Weights of a small transformer language model.
Size: 15 layers, width 128, MLP 384 tanh GELU, vocabulary 2048, 3.14M parameters.
Each number is 500 + 25 x the weight over its row's rms, rounded and kept within 0 to 999. Layers, rows and columns count from 0. Numbers have three digits each. The size before them is the row's rms in percent of the matrix's.

# layer 5 MLP down, 128x384, rms 0.106, rows 0-127, columns 0-63
095:521437486474478465497495468512512492515511507514509528511509501491507474507486509504485542503545552518467546518478487499519524468476534504470466513554483499539521493506481543542481544528485498
120:489497451510498485450541504470494514492511478442503498547521494537426541467463486474512524524494494473470510487478541529540457458542493542527553512490503502516514475527517517511499490474508462
083:493540521442545500484513540530534497469504518499504533534466506514499501496545508489481528471484494509507557460468533547496506488495503476480509510502453486450478525485476501492493504483513515
089:468501459485502504484531483511506485526465498491492490524484486467505510525490506540497509461522500494533522501462492530493472534492502514487462478501483495474466496534470466487497475481505491
076:535515510511502531510496487477477509479515499548503491478490489517495536488532491483486511448474510496468507539517539476536520522517529484476481470510489454524462532519499518462525507508551482
098:495487480484484483484493475477513491480536506542476443480499510500516530513467490491524521436487499497530487537534473495509534519468529460477510476440538506492504477493495452532476474501507533
098:525554518464484517539487456517506459491484487529497541516477489508554442481562497471513471528543490504452552467499522546508533488501530510500504509521507508510441523520492505523496508502517564
098:541497489481520514535473488532538517526507533522503445485431535473479469525480537498483487485508554521458510509484470488549555538477536478491500468504522475507494470505523496535524550510500502
109:494446524542513503472484508461483502560493499446527533486481477506517537496467502518533476503517487496501459478496512503508497457508497519523545513484541472490488471499470564458491498494531458
098:551444468525520468501470447493499513505541492516519449500526515495500439539486509487513435479534510429508543523493492523492511467497536497552510533497454458489481494481498484519507487496489534
075:494513464510524549492546522492510526504483515468532495540482470493488515535483468530501497526484485469529498522453550449509500535503514489511537505504449490503543542493458497469540481487539499
085:459491495526481503506533484469491470501493502469505484436514452497481480562509513503503504498506441515503488503504487502503453489504525532543502479508515495534480470448429495493485511544473454
080:510540500522480559493524492490505492518464498506497494470533479470508526490492478498453516452490467545526513513520496465521512583491459473498479483507513502494488574476464525541497482453520500
090:484498478550472482510503514540461491474449474523491500487510504471474498540483511521474494512425471493506496507502495485503540585523501470482490476518519475499477481507476461578506509452478516
073:468488504471500495496533513489492469495518472486508496485481449524472499523568492495525515520501501527476507470522529514492507517533485529532487534457510482505466495506468486496502504514505497
106:545440474522508498513529504479494524471519502503522473511529509483487509542520526479495434472532517537509501516483464559546489472501512471479528492519442510496491510526532467512490539497498518
072:463499482487509522491522487482463488525509492494508507486509512497509486468493478518441522536499509485506509508509504464496484546513536515560531521463506520502545492487485465494472488568477503
119:496533537576499566502548466512470532489449477493539444505524494485481512460502494498488471535489474487517510500488511473472481467484530548486548495529508469511513491508461519530471529499511496
088:533466507523529476530473501514522498524526529523510466512503554491528543488475484512551487483509534513499526524508516490482512522518474509572444522530522502483533429518512529499528498497492549
110:520514488531510511511484497477471467481496502524515508494514534523487508473461531478524485480490496499486468517523491565509531507504513485475516534548482490505502504505443519516549515480508472
104:464504493485506543452463508475506541529513492494488546479497475522523480479539523499477486507461465560497503463488510518487478514518483468470490475536473482505496496490535502524535537483480479
099:501487484500500508473437458474453470491516489489477539470490517507480502508495505467467521496535506437483436484511479481519493523464484467543524486471448508510500511478466489459520501462522524
074:535525513536493510513500490503499493440526478504493539494487493527487481491458490491523533513490510523506453490508526514482516476512475542458506521511474519499505494521525482491471536458539483
109:524537530489465522571480496536477486480529525538527513479530499446514491491469505476517535491482542461505509525495471482508544513467464489466464538491496509497512487473513484509529470473478506
102:529490533520513487508503501500505476465487500517547512519499479489457525473434512493516511480526493427521474511457520495511495505498472525460539515494537485522520493517500508530428511496504454
096:510568493497502500501508466487499500525518483500477457507471496495512524527479498488507521507502520425520498519483503542502510508492524507476495514493496492522461522494522519451537506542495473
097:490523493529476523504482546505522502518486510506483501503490528456520509521508479505519534544495542539501510531457489508492534483448483506466495496543524510522481495510494530507531516500492535
073:465491488496490510519503513545514513546562530512511501498483510502533512486464485549564501486511473528487506491474482516512501502553571461527514519509452528515493509530505502459552575454501497
110:544462488535511451526499466473452495521494493518522490488495502504550490505477515461486505536552506483475497468513505499506527497482509481458517515509478507488481473495476531544486485500531481
078:457545458443495553494492551532494461461476502496488517494500483512493493483534525468474515523501489512484515530469463510511510531511571512530421503501509505518514540528515522475516508481503506
081:522520512476457461477517494480464483481482477518503511513506517498457475477510515520506504502525509499516501478441494553498503466484477488487489504521415480491463544516489484528557488457507489
101:505489485528510443502505461483508496530496506474490501492456486484499487478460505493523494474515485500519513472510523512483479557511516483520551499540551502491463543512448439455487473499527476
095:456449536517507472449493494483512499515500481492523506512500503514462516528503478533482497503495485491526513511535516539498484480504551476468534510510504507487508540473445452486464532516489487
119:445537490477487474494492518507468489515494517448463495497497468521494510468526495536538486531460453492505488479532480502457449496511527493555496517494503537474535509468531469503472473486514487
092:477522466466448529464515512472510512465521513498462512553469486507477530486469521529457491505501474517495503495493522497481482504519549467511531495503515538531488483499497468476466506542501504
123:489463496509501491485494488472512501478501506519473498471516522548484510504485510483461490532469476494475487453498468551482492516535525544539499495515514529499501487469483519537465518498479469
119:505484521484488491467476458486490574473495497500510457527516527493505523488447495462517528524482496516500510495495500531510506528507504523476471440508511460500508491482497522486459496551478507
117:493514492478527536482491469503476501509487514495464495504487514517539493515543462490476496501482488499492485540506499462492508536516478533521468469483509498491524499482525478488503480544496539
103:503507442517442508511573491502458497477526496530460470522482476516483491471444500528503492471501489464505487506512504532483499496499525479448534502540502507545478501521466498514494492471497493
103:510472497569527521524524476526531507522447495511538500516500484525473558523525490492505503509518497496502480493495498546523478531512550537456519477519493452507546508517514542471519544482478457
118:458450544505505478433537473503513479491468487462481494501503468532485468463516497523511492486506479471530508475530509536498471542504523519501476440524515514486553503468486490470498511509492490
111:516511541568506495511528497496535489538527519496529543505556519496500510539509538490472502455510523559495493542485484506534528447495488496455490458514453495520519496523516533481498537495500483
115:496493520476506489505461483523496508490526502515545491516527489511556490428550510474453460492495504518470515520452493490499529458530536522524465525454498490488497487500560517508544497529465521
100:457474534522530494483489520539511439512480510500525514497524490495496477515502469541515499498487528522485507538485492491488481464502428509520533479520487542522541526474529485513505505524510465
099:509484456468480474473528531448521519478517497509460485443470474502487471504515464529494491511474512480473481463532485468488505502508448462520514527448494505459438485499550462514498482478486463
108:489537457529491534483493513499527529516517470497511466516468484506520527470507479517506477531482473446499494474452489489503514523523521517521492512484504457482499499498554477487546493506475505
100:473483490476488507460524472507514515509456527475499443487501463488517500484516478533457444497472467490474469480474530468519461492498495445502477504478561484489480500467458475465442470520485537
092:513514476496479498456491541475485491515501474473502474501516470521442483467486512464518518486482487494490502438551492501509476473517510494496486448469500449506484492519517524473524508455523512
101:503527545541519519505504471521526541534495513520534484511492468504482551516462480506515506497520480458490467516477523492514511490498517516463501541493509517518493519528561481440531544496532537
089:494499496471522504497481477443503526495538507500484509497491525482542493480517512514479508518488517494503464477564462526479521494463455458468531492477442545459508490501511483500503439515497503
122:499509443496525429517475543497515505500452529493474484505472527502496482471488487515521523510508515454503507508487490493500500456465458459491522507509499514520505528540522518493500453473516508
089:501453525471512493489500507512459507514502515545481503497523509482537465462507502496521476517506504508491525498528489508475522524525505470496514508512533537482517526500506499495500508502460552
103:491514539520502487517525461503515486501474485473513547472519453467488492515516515479461503511473487544490471497497496463514491462480472540494506515482547500491499465519538456472490460507482493
081:480477469508517506495502575497482457516514487454506504496497528492484531517439490520499482526480524501499499496509477495465467495509486460534511488524530538493507478483533453462487507525478522
104:493529506488484468508463532476511523525521515503536485553482505499471536494512513491512505528506507499504506501517482489513523508541552539551500465453505518505448535556526516489480526511507501
109:492466489466518499492506511526515546507507511487498457475469497496455507426533463533519500510469535510485539499499504448489471547489520488564510511453575491485514507485534485540524504532490499
099:489503501511515506478502501512472502483517520507458538514551527510481516500514508555493461502500517483507495471553490478472512552521506513501474547521487525466494467463495512462483513551544507
108:507502488438542505517464501492522498502518535498502562512502508459505495471524499464517526574532512485485499513478503478456516506514502512481460558491431487479461539506558506491516523529521486
116:476515527501520506475530509515481490507501524495500462488466500551528520494446502517508511522460468507500484492559505517462472476510534500488532521503460551501512540477448476519466535491520487
112:467496506501506494492466481533511473537450491472465490502497491509526492533491471445501493478455470451519527469493503457514474542476483526500481508532505487462504470470475533543570440527521514
101:508494562457516480510464455482504499510496478511509502511524499482541486498546536501482505497501484572513530478490488466518479499477487494536488511486471484498528507483521565473480464542451529
112:515537514497489512472555544509492465467505505491491506468502503472484500456513480535494492519458516491501544565515525501507513523489493430517462459495526536522480532518544440503462500502514534
096:520510501487520498488476519557449483488565518497510515529501532510511456497501520483485525492503553516490491506504499503494540498475494541480476490504532520494510499503510487502485530513441520
093:510506532500501489465481481517501525458474514466493508513472518470525466520532471519531497517461450462483544509486519462522475506497514490541517534511485524527496535525517531462513510486478515
091:526496534479517516499559489458532525506531483490518552518505539520520501469521486482535515469542503474472478498468532494474527463485440528531489507523527540485501476488514509481477468497469465
112:478515509502504482494497540493510459554567486499494514495507456479527511551504480523475464488521545484492504541479489482499515475507471493529519510501506529521490502534559510520517477505512488
102:485509515499487505491484549473519478488522528477468501493499476521512500506470530496497517493528497540506493494512534499470506470517520477496515499521460525491491507497495505447525557500486458
093:487469481497465422479507502475539504503504516478499496503505488486511465465505516481475522534500522516465491507515505535471501489503497460517504476490528534507483522496526506523504501491474506
094:480514496481514496517476514528486526502465467523504516508458498446538528526514462498524513503515493492486530498476530442533497546475482511547460492482520496529451527537486519504511469490512497
117:462483504494504500472553484502482498477449522455476503515480487543503509548482511528513499486499453512517507496527514491494451466521485485500512499521537497498576474544481484513473480494494481
101:487515519525464542479541475502513544504518497505456480479510480506490486509556484490511482499476481509492474504528517508466476505492535486464498481496536466433490425514568516459566526490537501
074:504498513510520521506520487498533448469504463489521439492470497489537466473524467476521499493464494511496489505542516486488512489473456529498522482531515488506490500493513473471512467533510491
107:525505496579444495507496518513549532494483517526493535498516504512477487560451505472534557446498522504483507478500492507511500494506546534463497498518470492524508445547458505460531545504480456
149:506507517554468499479507500489476510480515484502537506466504521506496491506475498496477530483493484489526457498479498530508509495457436512475480498517509475523512501513479474507492465424503517
099:495447491507525436482512572525525524487482470491537539489520473500431491506567514506499490489480489527529513499542489511515480480488510503530467502478508476494516548522477496539505504500505521
093:500530509511476505488473498460464496498512492508485484575509498499524492466485483487472434492538504473467524524527463485462516475508468499509438484465522471485486509497479474566487483502512545
087:541495487501528502532496495539503524519507478538504492507513568512500517523489527463496507519479518514516502493577490477522531472471437528501532541495520469505511494502483502493523511473520493
099:515469499534505496488498495508493512541508478482491492484479495500473525510540502498457461517514507517480526478524482459522474511507511467530520487522437488488489460459502481505532513495479493
110:535472497479526479532485524508510497484538501509480552476480553485544516547455499524502498505507529491504474526554483526501523488488515488524507513511499505458504522491527458496540497532479532
084:485540489463492485528489467500518452520481499489472526458509476502489491503487504487498485528548521518481508504476505485519507421517493506516465491476514487499528488505436541530507507454517484
104:467498514474506507495515522521499484513473499483524535503505499513514515518514491493510484539490509586467526454517491453529439536482448506551491515486492517483501509505511466534468485544478504
098:516527458469478452508513485516479506557483530497491503514528492454519483508484490506497511476495529508504510502537500465473511484506534494484525514517471527512453513510462523470488513527516496
067:503484489462493501488487504478488482527514495483503489474523486482476493501506536505477497522484500504527458521512483504478488487476505507533482427505506542484542490511510530483470509524475513
094:513480467484533478516476534522473538452519485506496472475484500514522478506510517488481530524482483492505504521496461478497455459506477490504504516487476477506540507504497495506503513448475513
085:507497515533461502487503512532495474511499520518502513470489487509496498489532525481512512540446478477503468494451468532536501495516511529455487478469512481527501470480506478506515497457494474
114:516487499492479502516511508504475504504527484564491470489493519480452514480542491538507470536517530511514493479474518502530546500541549484506548504520500558501478508469469514495489567482533473
081:492508529494485513468530531498509454477504463480514529496523485491509518491495452524503521524477485538511472499465508510494482520479472540518512491480492516499500486489512513457503493473531463
115:492466513534517506507474480520542498544492517487505518506528485511532500521468533509436487488518528463466453476442485489507511475516525485498458488495577494506500501494528495516477535523497478
103:475515442449475503500502523522478497510513472466463509500524508493548493564521506474524471513484520518501509506511489505495505521506470499522461485443499506492461480514509526464464466514502540
082:494516483477514483500462512543527490504497474512473488527496531510497507479482548483472469488522557496493561501555520500466558522535533476493489475471540457469439495481491532514497519509504506
093:525555520531477549480539524487474481482515490505519505498508496488532529523455509497485560498543523448527487523494483519477532520520533505496499539521475529525524528533523481485550520536508485
089:486507506516504500510471536507452501506518486531501475492474487467482516514430490516479493518467498494461524523526459510492508505538534447515506511521513516521489508502487488476503528535512519
086:497459529509500483485469483536529555488489511512529501480488526513530529537507481487503524469501529489492490516470524463522482482505515471508493499480539456492516547496483529468476526501506526
077:458502494527474516520508464498495454531473464470486507471498475529479508528502443516513530500471471535524464479500497495491464513514473477517482459533496525500514494500458497523539453468508514
107:545535487449502509520496490475493497481550478502520483481513518498542511514521503493543487507534525456506496488504508471500535459474496494549472500462486500475512518509523560517508505496498534
104:474458498484525479534473480536484456471475480535538494497485506538450491499549490463496535494478501515473533477545501538530491477495507541436537435479480468537467530473492505507500512516501498
097:523448529504533512504499514484487494513484513475515513483536519526489499503451482497483497531479474477517482458460510513516481509504523523510518502520538513507511459505503494526451523481479490
095:472481466469459467479464522484537479566465509473487491488451456457458530494490485509527505478501530490492490511522467466498494480466494457484511511496540480517508538465505525506492458504491503
073:508564504475453539478494479476481522495497502452526507526492474526505530507525522525529517469486456497493511499512541541518497506514501484487508502476515460520501513522517501512486469512514523
077:482446474525514464501492507534553535505468500510512557475456507504487472566528509487529509531499455485472502488430543499501476493468525528514516479560457484522568508507493530478465530465474463
085:508506538468496491506489498511479517510510531502517486494482532488513524518475530536496480464536537504501479509516515510475530467487521470469473538474480494474496533514525503520486546523524505
107:499510498500497489492518496485485464504493512469496499460537483484510474504576494503499503471520461479544481511514506439503481513531497538473551448517514552520476487559517486497508487505501460
110:512589465480496524524527542504553480436516519490444479510497499506517470497464526555528505465530507505514519561501506531461519468503518513476478514509536536510462535530505516545520513508536496
093:442533548521470550499498505509476512509486526483540493460512488512497528483500512513483507485497473488539445473496483535489501527521501527458473481499484522482521535507493471493475515458499467
080:467505494526492516470546455531506505490478502490474577486516444525474484491526491500513516500509438498499489463462502535517449487526510485476466523517503533514489466486508494496468522483483507
083:513496557490537540516486491515511511528494491526530543492508513462537481488535487527519510504483528576506481505464535464514512531485493495476461506465495466481498479472480531505495468504473512
076:492476495460514532510519491509502461516488509484495542497461511503494470506474527504503481474507490540509533481515511435482504543465511542506501546505491496470542493474543505506524541505503486
106:525492496490528493530477562498521505496500473500489514488483480475455499486522503478532477500496504510478478519478494531520485502505463506502495502492497487499493537521483535502490494500484498
106:501454520534537496515525497553445496486500516503528524490506506466531496516463512552454481512519500497527505473464503482522462501490515506480483495551475533521495475494450508514493540486510486
102:481517511485457479507487452488499507543492515513461490483510519498494486490516486498491465477484511445477538490519499483516528523510462529552466504490496469512513467475507526553475456559517537
127:504575457458495549521527520494527504499482515471455456510498500483467496496523511528505581502497481509525503527528489496469488495514502511529498491480462520505513512518504514520509462476504535
101:534548559542502516529546523457472487469507493504559501494512513461517501508517498480480539472462494510525520527466491481516516482474459523502521481495508476517532481473515527506475455517518500
092:487550506484470520486516489503534520463509515466526458524512482504507491490521492439517512481560485495516519522497502527520490515552539531512492516467520492533479512510477550468494481561500515
114:506499493480551492461521509499513515574497525513485493543503472475497520505513492506514514489515512504503500497500508510491480521495458508512517512479507546514515507481525494510514470528478522
092:474469466510529494500505523524493525488489484514469541517518476537525472475514517466462535502482523526507504531520495464485487493544512537496511517470472486540485487517514485484477447513517443
105:507455484461509486495456492487527504505505456476485461501473462494494513457501491496551484477502497523478526503461485476492468478518530516520525486445511459468550514470521530472485515487508478
093:518483506531477447491458424461533542478514503472504503503534503505501521459530510488499489476493477550509470491496527505510490520496477530469507435482502458478488477495517517471504473508515495
083:526518494512542556545479500514509520492516526537523489526525537485476513543491533501500492476517541467536524515509517533511517479510478490483522496497515508514488489494471466572474482495495500
083:504475492474505512472468523485526438502453512498492497526495488496485434467529499498491456524507506501497487504490486451505520515488504499486523572527512492497527520497533444508502492520504528
155:507508467476493499521472504484493519439491486529458516473484534498479516549555499518515508520485503534542435497494527506470542484460376516451491483486528505492513481506543530486560425477522530
097:495512470477509493530480501489490449482520494494464528506532520460520483497529482508522513496488499510511487493528503485466456504469434498539503535480506493486450488486549481505511445496486526
112:555450487566538442542452497499480483532540511565515541497492545508508498542415495506499472512527537470489501488516486504516519494500458480501470502507481472499518444475485488485477495460483475
119:501472521548450496529550485499484505475508510511530537515500496512509474523478493477508477458526502526522477529436512533522494503504462497471516485534458519503484491506475464506517480485490433
121:562506524549500498586511527511483512462518491546542483519518526486505483512449515467522546467551520487528526489486507481537521477492533501463552535524457495498490517494484484476515493480487490
102:530568517536488530456509517470456493524485497490489453499502492518460506488473491522533507521499454470491522485516482451447510499476500499496501519539475493470530518504432481517468514511528501
119:503512524462506485506474462463512498498504495532438457507535528501505510466523493518524509492521518446513522481498475518493532490474507459519512522489497495483457462490520464478431489502494546
103:514505568454506506509558499493487509475484522482528509555504520514485500439521492499468510505544486482481516513456518476506513522516505533470485500511499516521530497508496508518490521484461552
101:489453459493508487503486497515539507503447524510445518550512514531493507558487476478501484531492478526486511514536490537492483540458496485488468480518490465454483475471436544469533482496465487